From a checkpoint of a small transformer trained on Wikipedia.
Size: 8 layers, width 896, 7 heads of 128 (1 for keys and values), MLP 2368 SwiGLU, vocabulary 32768, 124M parameters.
Architecture: no biases in attention or MLP, untied embeddings, normalized queries and keys, capped logits.
Training: a variant of SOAP for these matrices, 760M tokens, 2899 steps.
Each number is 500 + 50 x the weight over the matrix's rms, rounded and kept within 0 to 999. Layers, rows and columns count from 0. Numbers have three digits each.

# layer 4 MLP down, 896x2368, rms 0.0314, rows 649-862, columns 1536-1599
431542437518434478485460463418532528444479440550424460470519533580497543497512455478373425384437471527471564567482525427494363506501408557520509457541452474448476447407532436505569482464497505
502511449446512532506585455499397565514572514443465495531544502437588479490533580529487414498380437508527447491573599454516458416517486463496516477489516420566520463475530496480458539461485575
556482428520484496439535483420428476472423556534479541497474415515540510588420510554450513474474559582493511420464426473479565461528485486462520479504546526478556509470536549550500555537454452
471459444447480441526499527558568557445469523539481554418574494365506474449489488491464386535551462426528544558463616487508436566499445529443496554513555408528597492454523541459603475601572460
590535450452449529526402530501551583510403515455457484538556555552381498502512494532420453449493433543459495517460505485549528558471431531536525598516527476528507476423556632508506557497571431
535517593528551406432566499496479564583528519482460456546510538438567497515582501519457391527593424486524498483560487403462434518545548489539476489528627535552484594487515461609496472438487456
444442518525486498559514546390358539494538489497456433560407424462462488431520449425522505514495534484527523625489540538480572436487427445438493442505497517497416402503485472508442490544400548
554587486496605523571530446421505503483483432477517522459519512571426474538546446501489680476479490557512504510521525512520495481441475477516497548481521405540475464523591618440539509495500629
588649581395569554516447576556470559433415473576478484546425568555534515556544496491529394426499505556484480536549536502550475580510444425479457450504561521462491508481451446470502568519493535
471537409372462429515457564471520438460527550493425473578509503415550509546487469374558578515539488442505519480573528528499593505613484542544514467542532538479483461422393524441439475543468572
434520503403516535553567494459528502576491493443472451536474440464529589536456522418509493446471468523508402517521376453437629425406496486561475459460496619497505428488481461476476462510426488
444507507427548506451442455484506583494475574484505591558503577489446547508522458530463443513643566419479508474504519486493541528541589463466524551479468435546514543480531509499432465514524525
519503463417464534548574429467517565503469420521501477532560596432429515429449536456465476496520595513474443504441426506483471457492510551479516467548430445484502424451519501450517504521465577
442420514535566472552492530430556479483474464478491594492535425500504407531500503531523586489534474569508489567542574509504439497447552460511529470502522481508462534436561424456543627445463558
514504444490570594518517491599548546481637568539477547472528532473481487550446517556449535472464492517481556565492524471477455496555611519470457491532507550591456574466505465421493569469518475
520479514581538542589512396556359493470598537527438462495442515484457485507566505539492592393480457533518485443603612531514462479420470530480521525551438481391509574535401548336535443552473424
568440498401498459522501516429488553548467512531514497430558485442444532547579480520554440510408496464478479537403552451455543423559488555364508547435514530529492495504457478534482531470447506
425593508492637543474521514508461495547594516537573559568611393494433543491529522504507555482581551492485550448465566508466496413547489488453515578509531560523443502545549574483394453463509429
420486471475529525520498521457510490457474526616583497563596495499492519464472500523505509554566570492540425529514406605607468449457598476441510473582441521504470488491530412502568497486475482
442478515447530403476488520525529455445477503522537492554597561507479502533581417492508532522491511548527446534550477477507497455481508466475549488481488462561571500557521494480491549488527503
446469460410393562517553572436499606527413381542502536431569511564572462560461534525505447541530464488480561470527421517500432501486635582560504478536515416565519446541528500410482483538507634
540411538442510352525542502460465492466489527507533537568478432442424490482453540497525529543493557507564504581452466500476515462536611482501517502491526539500479502423498460512524487509462502
488439587566528438583454520504498505515534554481464567511570471511503510443507568516472485462485525485423471479487494511569522528518512574482521431538457498553517544523482486529607459528515503
446514413532542499453470516612496481467525529534525562476484480506491488324544491407514475516547425465393476491548511532499500416455473404508500445463427545491555465521545513496541421542557417
465495496651466550512527398436576519561556591577553442386475536537448462428485494466424457481486515414447519515514572485466558514532445489466447405496484512537420589546514490445499521566556389
552461534493498533535478532447508549407530588460378407522525542534466495469526486476489496545481481495501504624475522505593439539563445532464492482453475481377502437528465514476498487558445522
507481501508498479470464422536525466516391463538526497490449455563533495447523444454576511561501520486601410518517504495521473468567569582447482495508529557535539494507505501558488587481500445
527446478530409440442638534539536542362545526518457508395495482377459572503480540573452422578504521551490464553415522552475480489437531532597455542438419509543482522537534539517528503648448511
525546452486567461560566482557420511501477479509567530480539404501616466546425532482545522555463443470451444523515552459442537506553553495413448496473556551594550579530495575403461473507510446
532540437430375421438488395484475552487461441487493555501550602512480560517489553441417402544463469410518441394583500489512587451527451444518518404492514440526650516558483498515614483460529541
548414553414559503442522553522490455497461503550523543443521571625494496525501475527334493382639524561524527529519551562553468479464457516514528473473513585532593533487553510449494536405559514
523506481524571512441496509579538453539552579487435508531451523446528513539519499564519539518501575656475600499525490460441495522383451499548484573501490520482507506586470518493518528502570489
487510535560510436593432619458470480533442529539524479559561342562506519565535552415579485483452512563399358536523476483524577412421576560600490489478551564446442514521420549476428496533506396
476498587572537537428453498582506477486557570521482535435577565490472472496504506484525420506358593510510601539502506476514481522470407480438563624426501469433506467602560487472462541525522525
552389504496523485502486535487557568477536532614497540461577513583464432457519469579500584565442460427567500519508454515510495504508445547484499456473510524457481457461466463449570463404409498
442457476473477443442504450490555458553479465514444544538528567492577539530524515457502576425526574568460528478452495534608492537482605496553432511456424499495490524445553430543535489511570488
491543523575493552580504484474464523597408576582501510531547452516482466563469465463588475488476510631530517388497542495533404564537508531508542561538463389499498528526357444558472465451579588
539520540499521495571434524451444477533537488483433539589451471457485513405478492389453514495558496458555531527498424429493493522534536473514507553482485426520500512498557540508515446561475564
470506550459516544511513465458487499513516509510455511601526545498591504547494509503511534368445468496602485466548493538439483528519514415501558494511670493649497579484426564499480517474373479
485544520521556502562607498456444486564590489596571531495429412589550389468360517515481513515566481437496447423529593512476525530567495469415480457405482560500500500462526528443485482509472478
365548442494515461485492476587493470476497470566418379489492479522476490527514449447438456494523542463551462547528493554484481379528474477547504349489486485536473505462497411397491399409549448
497556475512476470516490460529544546562502530507562617540522513526557466513548417563554570510488600550545517540469517539442469477494554538401536492554467507535499630550496527547463498510470443
560497503582544591596404655499471599525543444388478557461439601448492537551509425538567505483495464570529617432471510475576524509522566555474525434395458518465526451550505526496487465567490429
535501481504598554581380538470466539525518420496425497596424503405471589582491426518522438522557507484453590501496522436524479512444532498417468488476510501468589476525575534585444509467464461
463500503454452476484594532492514409421513464568539477461434523517482482499464445472567521534513522539378531458434522522457400542536508542574507604503523383634377475478591436503505472405469469
526462537457513516536379471536538526563544563503459575517540524516506527548533534568551561446363467499495482549371454413566514522570507517468528423410488499506483586467488477532501482567588490
433537492479440518368568493431523504484450508420526558591506524395495420487497481535515551473485440497530511542506545464410467493509522506602471472574501605584430523558491550498486516458576522
442460523462483419577537582554524486523518509459436465478514499544466486550540526555602454563543462464482491537519587579461543382469584403437443515515547460476547498452453461424402448482482443
490489567556457525523535499465496605521527465440511482466456523490505526515474494434533567481432386485440433532484473497441533553561556505488467631403467472549502487475440491464499536535437472
508475529485474461570493526560468499452457475580480411507479542502431522530504409495637456554521542582526460427447444569549459452551489558429497509432504451485588494518479536517448465507465587
505452523557463492543402484515562471449556565526505534615442453574534553435423456464419531450509459490471543589540558509550524549548415565510736463463503536560460568379449530474534535488485507
496521580467495445488501568467522474569482491459472390525512460523471487470483535469514571541473446544388527432539503453566499517528500486497596527435558502533518501513494535537567463449589523
546514533595511442435572516520568450490558533474475545498572569522609453525494459408543446536496474485459478485552529416546464427552478481538539495513566398538514451471484522474399472470379496
433509462571541549508655575528514530503405518525538544538499476497525537489462505538457498549464526483438568510546497550472621523426558508534503564543468523529491490546500463416525523520495465
569546542564525454513454414480495514596522409519475485472489412470550537517457481609474497524605510561393586528483511520456540508527526496443485395497534540478446486507510506457575412504524553
502494533563565470524549490501492518423462449505587472524446556519525557440417545522547482493492471486389534459524563503572543481518477480517466410447477512473529510474591454543588494539538599
475538471423510455447658557557486554455542444478517487418554432469519435529452518452596423568511521553499497516530510543522547582492491542457524483529436518480540512542572498509377490536466464
530513506528513439482387533571502473464566482523491529508470498516516410581420433559425498564527583567558580532463484457518432554566509404521411560430507492387523561518426572548608486618421538
502464565457529518527484556538477447470520524446497536510530533542440491493478488457394489479447449560528453505512478534489566565502481510486513472448519500399468476434515473467542471497564549
457384487526503481511521435495526548554568557511411467555541477545443479516519515571439469539501493494486563512596582551531532460619498394458487513490388513536370611519438523464483499582442527
462447547481496492542483446553525512493574395379534559522478611506482537513499395544446551534545526466475371523452369432511481467470488477585437582475499534509478430413548557469590573433549525
413554445429405454523475466641477591516501450558484469503352455513475493489507469511532455507548445496428626492613470469434509526435559436427478600552511545431599510414456570418560469514474532
492448583454533517620537405465489460504538515483508496522406534558493486525508477455554603489446523475472567525512516542419454457553483496453522456621493611506483519483579529481492548500485534
482483507500474528491534474413585550560445449593489479575539514561474491565446477473481528461543531481565489445499400530492461494495478481515492434531571445478503456474464482509454381493476572
441521429472438462495483426589451519511523500474436452420640505458492551486552445462484457533557425486478459514413411464426466481514468461574495392519557551434449541559536503525552502460573494
454582543496517598441548441448488469486495479475577467555442527496573534673478530510561432519422517508368439505534600474521461465414465489526507409501487576549466536469517508446523436595517384
477427406531529502560545519495497447473475368498454545530455512619590510485545482526438526583529409574454419533569494442522472433508500486484485574564427572344519464518459469533555471489453483
521518490459541444463529404540455552505486490545459448501509517530493585490524515524429490533600439437541497445511575513454468529503530495459462527584549538369520550424515562498468528457458515
569535441427574448513557550458521523471583555493595533490549545544484487446395479428463466439503583505499419521500492509526478504658465397486501507512436427485485403421537472462520522516539551
476498454439441476569506469488660467519445521475442479513494606453509528553465539425481497546533433466552446366473541412588501524421491571472486560532564424469545479503517519434531431482530467
534522474505493524518555488514456408493478486560458490498540486537554480485480427519573480480481459509554529458545496478535427530442513474508462500461465508555576523398636573552527512556620493
435524353527469508475444486478480444513585515480442493463480465567444494548481473414515578438525439440487484497610464534554480481515480545487488453580511458549483521490448401467443474568495430
511406586461522497518521643490427461404497491493467480511504549444547526414511525417555533493538427508484595520441535471552460488469450597483471487570495504386498506484440488473489495402513537
507434496494522533610512471519438622541451478489482471509497558532530517501382553406503520484477597477534576439451567450595588579591435557511497509566471532481485448529478457515450490548481527
518468497480518519457548593584462579475452562575499559448453514536528505508463505524574519487596530390472491494468450506437400536574511507546509361557526478494489483524503488460468530515506545
520489432510527434533516614568406480490506541453476567476465421533547479519491624494445499453476544533513540530543517541527508420415564477469415475440546376374453499487513444479511480450345560
464461488535465584512422548477542462505508532447562502529483580506480574535488551517474524566451512489448474527530500436533463484466518476528487438503517644470522487513522546544518588447548457
502458473533495567541462531505575605528556512560524497527493489425458545503457491522517471521472562523575414520525403446501442468579490597493527459553511556540476518655581408553546507503462536
523502559522445505471435520446544469493485517472477516512463527588540483477466529521580429574425548599448548471465496446630486519542539461495552485497422443496488394538484464575513504586407538
604483417582524602440597451511429551499522439468597553508508585440471524471517439493468465517543482497503534403486488496455503531524429448395464536537531420505459453519559518511480489522534437
433574470396483481493509509472481577537482500628557498496424453377462428483558530508436511503531481524478392436443469544518536469559521475500525520593428592492471490470534502498451438533467449
456536454414500547548544603532562548521487504517510394455591517428458501562413502530555508472556556511514561600519461501494497491508498507550474505601498517420464376550381528478511584505463538
474551499550529442437518470476570468489455436529577454486487545486485462589419483507522496516435543493434413483485545562515494466524506443645461399523581548518462487455558482486494557496447542
564489523458538509488543405518367511420496549563507457579468563520485499490439388484456556551466513532474450555530474429381512410429480535507472508484400462538546491504444604440438555443430481
531553548441473418492504494542478439484457498507538561537433491422432468552614500609491451518573503547515511531464504453450488443604524482489550538544545494491537535558423502556472471412474479
516531514544562457457486509545475370575512494446464543521503453514428440423517427402411473511511566540422509474423512545446565441457574551558542587513488499463491395528403421544398523485506476
473576420465613491487479517534484488458553491521507552432449561525537486462513486517553632490440512407482499537413555484454547537486443580505500534456632452502470496423473557489517507564520399
431413470512531628434496398544503508479519531380548449506519515524567436489442510548480543494522535477496592500547422446552529521510529527536491484460495381474422461372497522538527482516520543
439520515542497493560451455543504464547529517581645473571609425559548538467517455460531528569399526531526554547449461549443488504532469507547482525464482583577429515529457503584569518493523498
402456474558470486554429549519573570475508546495410467404544539496474506544606510546529467475522512477455521471493515430585434452504541517464520497393507479462532477425563527545538492480518438
541544583503565528561430518498493484580501484531499491575464432467509489481546582419507427514460627521483559513515536541546468430439438528454499507525448440535559429528465491488461553453677525
519554500450442513494508478534434507472547481519610513432464555462447517482470449461463534561582469434593534566447557489503561470575492464371523541439522510460536589485477503489440469373559483
618532430450558409473576471449568484452603481578495515509606516411480496563462556552533580540544486395492467501447503546493567594441520551544465535480491568447517516488469507445483510491528547
564570576494466478598500512409490410532482461484530463562499525460544479520502431413485422354521536429374488428404511471593524471524483529479464581456555465447489494492488451518566527572499435
487504552488480524539425504477502508467518510517539553507419596493609484459477486472559386533440554539460501602551468580443597488531527591526532472499533551555459457540523504438426466600544427
576517501409505451488452475581535571486574444553495557582532532531559520613408545504428573501531502490380546484500407473560489517391496401545488486586481523556572458547388612454591558637491500
513398563468438541497506504486531593511517498480530506515568568476522468475447454462533516459421545519536472517539548549529531571494482522476486516523515577408606424571524480558571500512489500
499506473356526475527509533394570510566479457358427477484578478562526576486535526455493601530479509478485465545514511505470443472523424412447515477483519501502510621490523439489501471526557460
446501496432561449500507553497488444452611434455532471539576448446449464436487420576479488480482496480561484521528460539472591488432470542588477532471451497540471426480507459560517458490580491
543411520598524496436497455390520436510511498497446446473494549508436599566494424556504417409493411615493477542535491509452576482440440441536589600534468456646487405493441520482534486396430489
407568539478509534549564494471595490476509591350547426508357564511487525449507512473576503505515522439422511518520451567413553552633534475523490592473570446622500521507452427627469517542484494
487548579478513359434431621606421461521530479575497465532497457583475503528512541512494549569517431461527545489522446573534510531463543547442524564462534434486447507564481484568553548487452343
475408535467470526574541527529511551444467483367495522528514534494492552510454476566433470477516523539495551534496523530583553498388509421506502452516536516458550476472536489565533560548559562
473447491437550462475511518410529579574491476561431498459479487459504545498522472446451510637538529627452589615521477516504522508540521396516535499520503482549538575410541498510527402540550450
544463476480501427455542452408459506501482553554531541496565453550495521536530527555572558473445515562528558429591544490510566512475475356513490601503525575591536570401484476473451477450469468
472440467601509558583551466456512474553546516536544519548472559575537495468541446505499550495492440430603620522465460479532520572533536470540495502527506522499489500489540492553490544490558579
447503447609556537449461564468578468482540434516592518481474404480559480463532484492470549477515525537506456568525491532478504515443445547497495410501461496478513587428441509461540473496469576
528455530391504435471514495501500478565555426506478452449474533525498444418532536538507468413509412543452434526513555541463502489538478413510523541579466535536507557495404475476593569481479464
450470490498446497427502489431442492435510462422550585524576526490576498504501498493515497468462473413469440440459486497518428485502610535438488462472415558445467495503485510544512584478426488
473453444471543525524451495603483505465489520488494621502402587472511424439515496564515527411434624430535545557618532552581491538559568457439475493527478540463447464517473431511468516393482469
452465576428526496462513486505536494562519554516462494509523565418464420471461529459434457443515452596557541540438560525514489441529565514553498456486499510495417607515576444521501596551539535
561476492547459485470481527516531513510496554554558508548469494553549514588516450491462481488483451431439443518484472471584495541503460456440521479467506573489464478629585478529480379410425469
520499438504486532477494528497496476392465444508532503496492516467461577344564577595477484510510509420432499511438555574475473477568449480507540527532401426534456601506448530468508474481528495
503443487415523434560546470558410506505550391568569489585509492528592512506485464492537523513565574469504530563558462557509536611511509528457508481453515554546532439505553479498500497458476427
478663467535563544525417445361448418488518532544449481518470546551412461500535500493369415471521534542487558403493507509484530559524480538535487616568539609434486529432380493543450501492573492
533595463499569484592490463498527502489470507471504535497504466564493547547576503463373468487563543541499553517445447467555494469432505475512475462519493465552435542562510586391585511567488519
483483599523415511535452415556529423601577576476528484505477435498461434507482521526546538483452462469530496511527460477528537465546548558479481499442478528489399542611514480540472449460470419
539496592477526500408488485538518524404543513500509514547460550441493577569526462505498490553566450475494511543448432571601488534521459432504493522455446592489485481489471486555398598443412547
529413491542464522507469566498535399501534499531514399483465562511551539545523547452444453414548533533485412477413477556419469490448402560518496506432392592474518502566480491548496436554496395
526542604552500529478519453497514476558410460513416546505474573441524485489484488331410465451526495534493524469519431512519575552465626498542518467371507439493521542575521518404538525471509471
494449518428510388533492497517522468607501536523482499529406492578432409526493492463514511559588505549465451484429440496516534450440502524458514620456601471514481493610538459552545477502560503
424554472483494462481528517511546597516494537479456492519616471508580527472447565571558386459526538606442505487505484358509423587446459527510515512369507566595629437562557502497445421584567609
523439537556556515538525533467531535601541467457556472547481607522493501477501546558468557405592547486460510546492541515487474555567595539517485456575485535633499472563434507572459611532530470
538455562446507482555512508374542507535547562429498516511470502517509445472565482495464456488418532522514456503466436570524520433478518451458546470474520471468533502550513563488527525499473489
543423485631592539583395504564620470539459546453520460494544443572509510470465484445482531460560598417538576424502504508424443472405477524536492497530524440577527385494387510443478514543544495
528541481558497469523467509493441491443486497558516610488540496578509485548552486570484595519521576558544514391474506546446488542488503482519539574534466531588514526423418485534515438494465495
588500621543456478503442540467432529390493459550502456440441467524469391498496556463424401427540445491538643542435418526368506563504479453509501558584619505532486518553453484479557444536504508
508433571458494531521556427488552487456463436502464516505548598559473522405483519434436478528425521511455477427502539509517388551431463526513533472507553495553475453507482515584471489485506523
563496546565430402543463491581494555470437512513460561576526570552515489649511486518435507528427439482390511489494482498536445627455525467492522383442611407486553525469545490484479612397437434
525521578564506473506558536555495504512564481532484489496463593517584511511513464500510491465481473495515504497437441535550457497513496528466509560520594429421534483520501441475500601492479506
451544474444420427610550542534484516478462504441589471471405491569496488553481532494493508373496503418525535526476516444501431606574539549395493454505421646429476508497522523535488409489425612
411502491504554549463483410445583562435591476509570558495577577568552503482467513436409516466494524478534435495414527515472448426543520524546487486496515490451480493475487447452551536444401492
424496556578498499413532484576607448536528579542477503464463445494508521486522477578484530599495505422423537505637425423552458452513643451441537480543467485468436531482488565421487426542540473
439518483507541542520505534496471481424448512594567398465431533577506527452514496505424499448502529549506561497522492503527443537440406463528529512583533483556473545478469585478608458523543430
454549396506600591521551541568549527494479460407486586434488509384506412504488518396523474482515563476467550569481491476604563555472452497503524463512493490538428535532468499528474506529581549
479462615527514474513479530465516454447510453490490565506564482529636501515492527460418510470460438393443533574558514451416418464552519529488537513578544477573501555462470491506596497504488530
485513633504513469512470499505406584457392429393516570505457364419457540495495415378481605529501450477519510438566503585484471574443404553437519496487491516445450487516502497510523479523599459
424445522560455528566517524449424444496503492497450574487469364505545495531477488515453475423556516536498526518559491409473406524500524473471491485541496472573458476505518427571446447497506407
544479475493493506500495406429501530449470555434481449453475533492529423592549521473575485523562465391539507474531474520583570459463497528452530430485492516468446449491542554475547572470520482
536487575527495543521456493566512593562466454477541444534480564476492449453573449428495527527537434632527537497551541523558537461412455386478512598390433408577447514576470448499434582409451527
468572521445440511499532397444531456466464483454459509595531464513495507553469437486479389432416555514501580599483488511518480533515477586572551410550508435519534505575501477560442516492446469
469464461613406540491507485454569526508449552445528444466410472495446471585632487427445577452401446547465546531489508530505630447458474536513501479524502409549451576485531513491458432553564545
620526529528496446479461495471553565515487504513480507620488467413395575526475508471515469492399513517508535535483463498560508488466531487436559539564526523451553516534509506429573489532473544
473454531485532514459543528484590572551574599477496586578462498440493539557491537486495536498538496475517513520526483383499522470515460554456480538473494420492587467494370486407563508438502493
508487489515499507507574454610560491458539471587497436561506464494468522576481486503466507554578502552570619474486453476549486443423488553513512373521490493529463450474527553511432533573567471
535392559605577470492600484614588436527418567621545475474507463523536442471486488400506482618490449501519436455531522443527479499543576561483545618460479583552615553534564494437554531580409496
427556505484452474530459482550487487511504505576436449473520561501493498555564505560476516441555482449531465471422496452505469466488504515455555541519557525537578535433466526449538544526494549
464495518496453446554451469561549488505473472497527447531545523463457540413521426603432539539561500390454492587419455490614556466542547506484482470500523486489443532505523593471523406456533415
491430535543575448569564451480517493470446517494570438470547486491435459564511575528536523541496471543467533469482485589511545490431515516523426494456383463421552485512486465501507597375522479
531464610513468550494482393528498521567482495494497425565524485473483556643451538482410514499437549481582523484464501415492533482475446511542462470448510594505467546559425461462474489507527493
459488455402617448524444469495546475449535500573372593480605551490567544516541538544486439468648548514464450527430516570498495515471470487555499474443450440545521482447454501511513458540494570
476554489522507466484510504496513519548542429484509530501460582507510476528541471421457392525531558466464521471473566411383461454463527505479514504529408442486456530556531514587505537537462525
540505437531428579526451513431569583568577528502500450511476494510554452453482523566469487569566465556456439463499467468539525492499546514495514558496493437499553593529454481513530518524481465
530518448460484536468422430571554453500486546492429486572504523478471520538448430480529480505532524559384521488528495453488454551534431516464490414529494461433406516491548475543486462553504534
531490469520550522512555463563612446495509551545518451529502425468482477469531546504603496409510526478568598457516499483492472556606589566469483627494491529615522519562544489473505495414585511
473507459469566536492502499524481346488564503503531561387432516579487688598424499537493409497515526618465546523537410478442520557520570498463560487528514493560399526576479537453499436409565449
501506381432440495563443582526502528543452433448590531535523375559472437413546520538449573590438447549512423478599467436438517492577505550520512444509456429392579519448414483642527432448531468
530420461500496490396483561529498552530539502566515509486461497559557425455507453506502500508508556509514448547553436424513471466455494537381522441441455446420516589459562474486528580523563480
524570468528532531436419502481604500481503457487458440485514508531508554556429498514442455608594533498537468547500521529416447493511575522536446423539549464502478519491462528493558594499471471
509430507422464488554500501536513465515525521444528555443518528485479496547442527536473478496478524500520496522601542488517573483472548402532553547487551545542535602438511460563438358533580468
457415513432471559496506357485446547464442574442409446520508549517429442480521301491562615504453536471458521514527516538534454543520439505523515494534507551550432496449506491436497507426404437
488471486490429518524662455404492502533549458512580509534499493569485403390435483531477525497494475483545435492572471418530519509474468418615556481471570423505544484510487500475514527473548609
585509549519634532467457525592465540548483518380533474553563509504491555448514483512449538540519528494479443484471429444431479622532415444506526401479511451428441495426568480546537452465496533
470522555555579465528461477473518495460530539558503400439470562378473591586578419516484573549489473553580540426500556538489519522565539461485471535539551499449579417628517454532403461544587470
639587481500447435467505423556483463561401483465544429522510564536488468490522469518513529525552493462399481498463606558410537469531604493497484449545451465418469515511559545491509532538554503
557507569511490543518559471473523452585480444556517497456455491471462482444506534504477412502498448542574569482495514455455512464428448454496475494480498493482388438587537542493458494460508401
475527479545449502522580503504499497474514461555529498504467503534481483488557475544513399518465498557481438557459491476489465446547509433372462502549504483466469544532482493487539414463500493
469504515478481551518468382484461525396513522482559452502465569682513464495576575487471423387432523425522419520456594538399508422514498507531492500489550477476433385484520509536516495625600377
528457548472531522454528474475490472467537544475549520486473548537496549537471403516462508610539525451449556428548529559550473480422606535473473497433421513492576503515478502563552586504444518
543470509476455483525505455460451560537521465516562536482435613564513549548570550553569452461437547402460439500565548468359467566570556400495518456540512474444544456497418449492558538478577344
474527526530515567487570402488459491482433495519477489516550548531506516437535552481475527482521433601554405486485578438490476562526468459574470612480430538445428495485457539509476493532476583
447488506545483486579532567644512455543532532443532456415562530516473532517533514448565461434465475413485451520489494571482359517478430470441489513567435526546616427436489433555420586456536437
581525481464549459515530517397487520475460543499496443455508515495493513517460560431477455595489553497443402503430534411472531496449472547499464450463403437565513475497527438443471508511516560
423593444515463455589486511464476492444458495493474484503492447486460404477532444557476436477478540526446551603400459509450456559543466544453505542424443521429506473485483513491577416616429488
498553507486497528498421577469521463525439517493419485450557602524509454468424465458466470422501502475543493476522551489432463533545572594536455566494490500512518527526505551545473537446543418
547512499551566497455438607435446542474576548435472521507454456541486494426553520474560446467573462454559432529459462417455548474510489544454538466510512513489586517552448519474448499556497525
421579512544510498441474491552536525506454462564547487498456489478490490452505590511561445481533507556493453545523455505472531489388511391519479536432596500514495486514532462471501500422450556
391568538531550459514569514483631503384537513485467484483472554427473543418464593567501464478574491440422488476598419565491471483591447556466484465560498527552522524424517527423548434559557558
510488435468511510438404515608433366497497538542548552468580522486498348461412576530420500490498450454554409423518518558591511516487486520527522470479551394497385487559479522532481464482503524
457549531464526518513357410528385498410431538515481311675447561530605532481412484504262544493460507606510490453510513396510549571318654499480873520451404617537488433433390413429493541440479401
547510499527533521455489415586491555578509483454541453548456449495396551551364460480471497515535538459463440437542593591532568504510594481453484536495537502476526448428489445447636415525491410
451444525563405463535528568529440539505518481544479446521437561449557534525450420519547494490502398502486497443538516524555460499550508350465448549422494634525511483484502444541472544408534517
479527547497515522507565453470513431447547528490585471415599554517466381550489510465447522604486476556491618564538485479507552505471497453528550497498509519571501430573520451473530418518488515
522539423407474358440476518526547469478498407507465535427387481492545436501510606499472490476510506505477501535481486612511475518461476519429461547488474522588464468425504493457503476496477543
503513435490466533558543521490570521496546531511511505497522420381483562435501437518408489425453526551477543448516472510497476438439592365520534555513489503563472480488513493554512446581459409
548478483487455500582537517437516375478473548444601474460577476493493623588571599530494471450548453510399448528575470535508535557532570518486527512524547521530532459548520502581492583474512572
493459487485539557411379537463530461555475530569558461479518465465499522462517513507452500486490549475506487514390503560534560442475498481550500516492593476525580505439519539561545464500559622
492519506456404446463532470457456455513546627476543560543528577572479474534539464411519498496525435525439539472500497464461592495420434548505502372470416525514511498400467446445469468464444487
501479441443455507464515471535510481543498477493519545555368454521519399482512502486507550464504550424477557475415482544439484557540486505482579505590586699575513492505453538583521564576553549
448495595503491508475543463522492546540525441524471503580448583484495482477531489442537534425546581592439517486494466352499546499489533397541520392586502476546549477544428512497422548499443485
555476425539521435485454539493370401467525462529352425528468471512566497452500339476446570350526490530500497536581494465525554530461607558553517538491480470500521461478429479482534555495565533
556509526501560561468479439599537412529474471519513479558624419505461402573483419528525524487448545457628469398494355525488464430479436479539429519574532383436517529478469484435555555592437591
555461526523439524590568476430677489435516524563493520510576495554486474416562482518456616482504428517523520462473464457558485511468489487510455440421519434543565456440442524432535512448512448
483505470496492464526586511457532454619479505533506410443472456542455540495522512474489615436544483514539469443460569507545510521440485508504442454530476534527481501587546455430521489603426479
460429518593538509516598481470542483458502493478528591514482551504448547581481508435491571447486485496506541417425540442616406508560566532443463550531511552478510480540520524472495412490423521
445417525514535504452511577561493527506488499605551502446485556489511441420388455521560493464583616493499477372555536482541446582508502485508524481476480533495421516497493504559402456596383588
542439573547466612490443479538348527575520482483450509539529511493591601537588486475462596485472519588547467508490591505403498508463471593416548512424363449505596552523517502448510556512408550
537486457467484456437588426457504546468537495545623482550501429568491574576438454482467502555502569428423454509511512461488475505557494489581462487494545529535430535475449451442587495371517453
517456476380524589470474549557519451451544507454551489565566556424418514479516483470482533578353527511484362518583487490530504480434498592380570472550599443475517486451434571530542527564505540
508498483537482470488454506482454411423440484407512489492476554459518470454459411470415503539449458489497434443546578534493461480466530507465466471513436556534482520499516496509443495496485515
511409512487455494538501541521501514512491453566475459455502583522473415436484539400462559478517441548411621490584481515479415526504478472471457579522479558528538546498545423416506439524426568
495488510476528429534408556577497552450484473548487445510576532567451537538399548501488538367502490524531456482476528462486483528486456562461461431515568450370512478481581453506527487579518509
531485481506574584514546510474396415537544568464642509447557391377517407509424522546537445487498570532398491392385465615470463481480521527492552527515439556548492537528487549508448480465456419
459489503448400537518586471428460471463549481543553405511547495488494594427444523493539588436502536500486461521538455427523550531553539477535493441507477476480555499570505452517516465573481550
478541491527550526554554510427412518492430445443525480635511569527579532523515460552461546581410599498567516630470462418634519520517489491460503392514446463558489519505457437455493564503487497
475442514474421475385487458496479508437619417519570512468483468476493533473517504413522574441544583465459522529450505508610513467500525541574486489514537430449470479468511455466449641491537496
473586510462467548452475505496521470476512523543478516603523454540560541394494361422529470481505474410490478482534521491471491420452606570509494535523450535500539529469441494488430417486514536
450491452420464420571476430458478537510529555474533484469481432538561566541431453557455520427513531460549527532476598496479568526401442449433476512479554563487539552480571546535476486482487445
506477481480505583451500548545572450478499513521467530502488430454451467533440555526459528383512551541474470423542516512476535622540553497490475436574570476538510559510508479453558515471454501
561460443596503465523517536502393488621511516468487479442482440457536441532430511540544533569440421535510565511453515496498468522519506473567476553502498480522510573509517570441591539501390565
504565519416496542397526476579435573480501445531505500508428553506538557510484429586571450501537435547444529526402514458439525555480525425481487454537425428507528547533494549514446475563489420
471493508515566622541524569459479473473543463457491557484574543468389460539436465457479552441431483453505498553541539487467464569504453454571507521532468466431463626406430407529465504490410373
498471475562404535504554486574542503534525501557541445525532381451450506551442445578561534512556590531549409634520496437540521470600401538550529477385406566505571420484424430505476503451470523
514538462542510468510441503580544530531467468399496585442386476534434469539455522510521474483475629476554454470554428477516472499489488483518498439455509527628559588474460497552462583576551556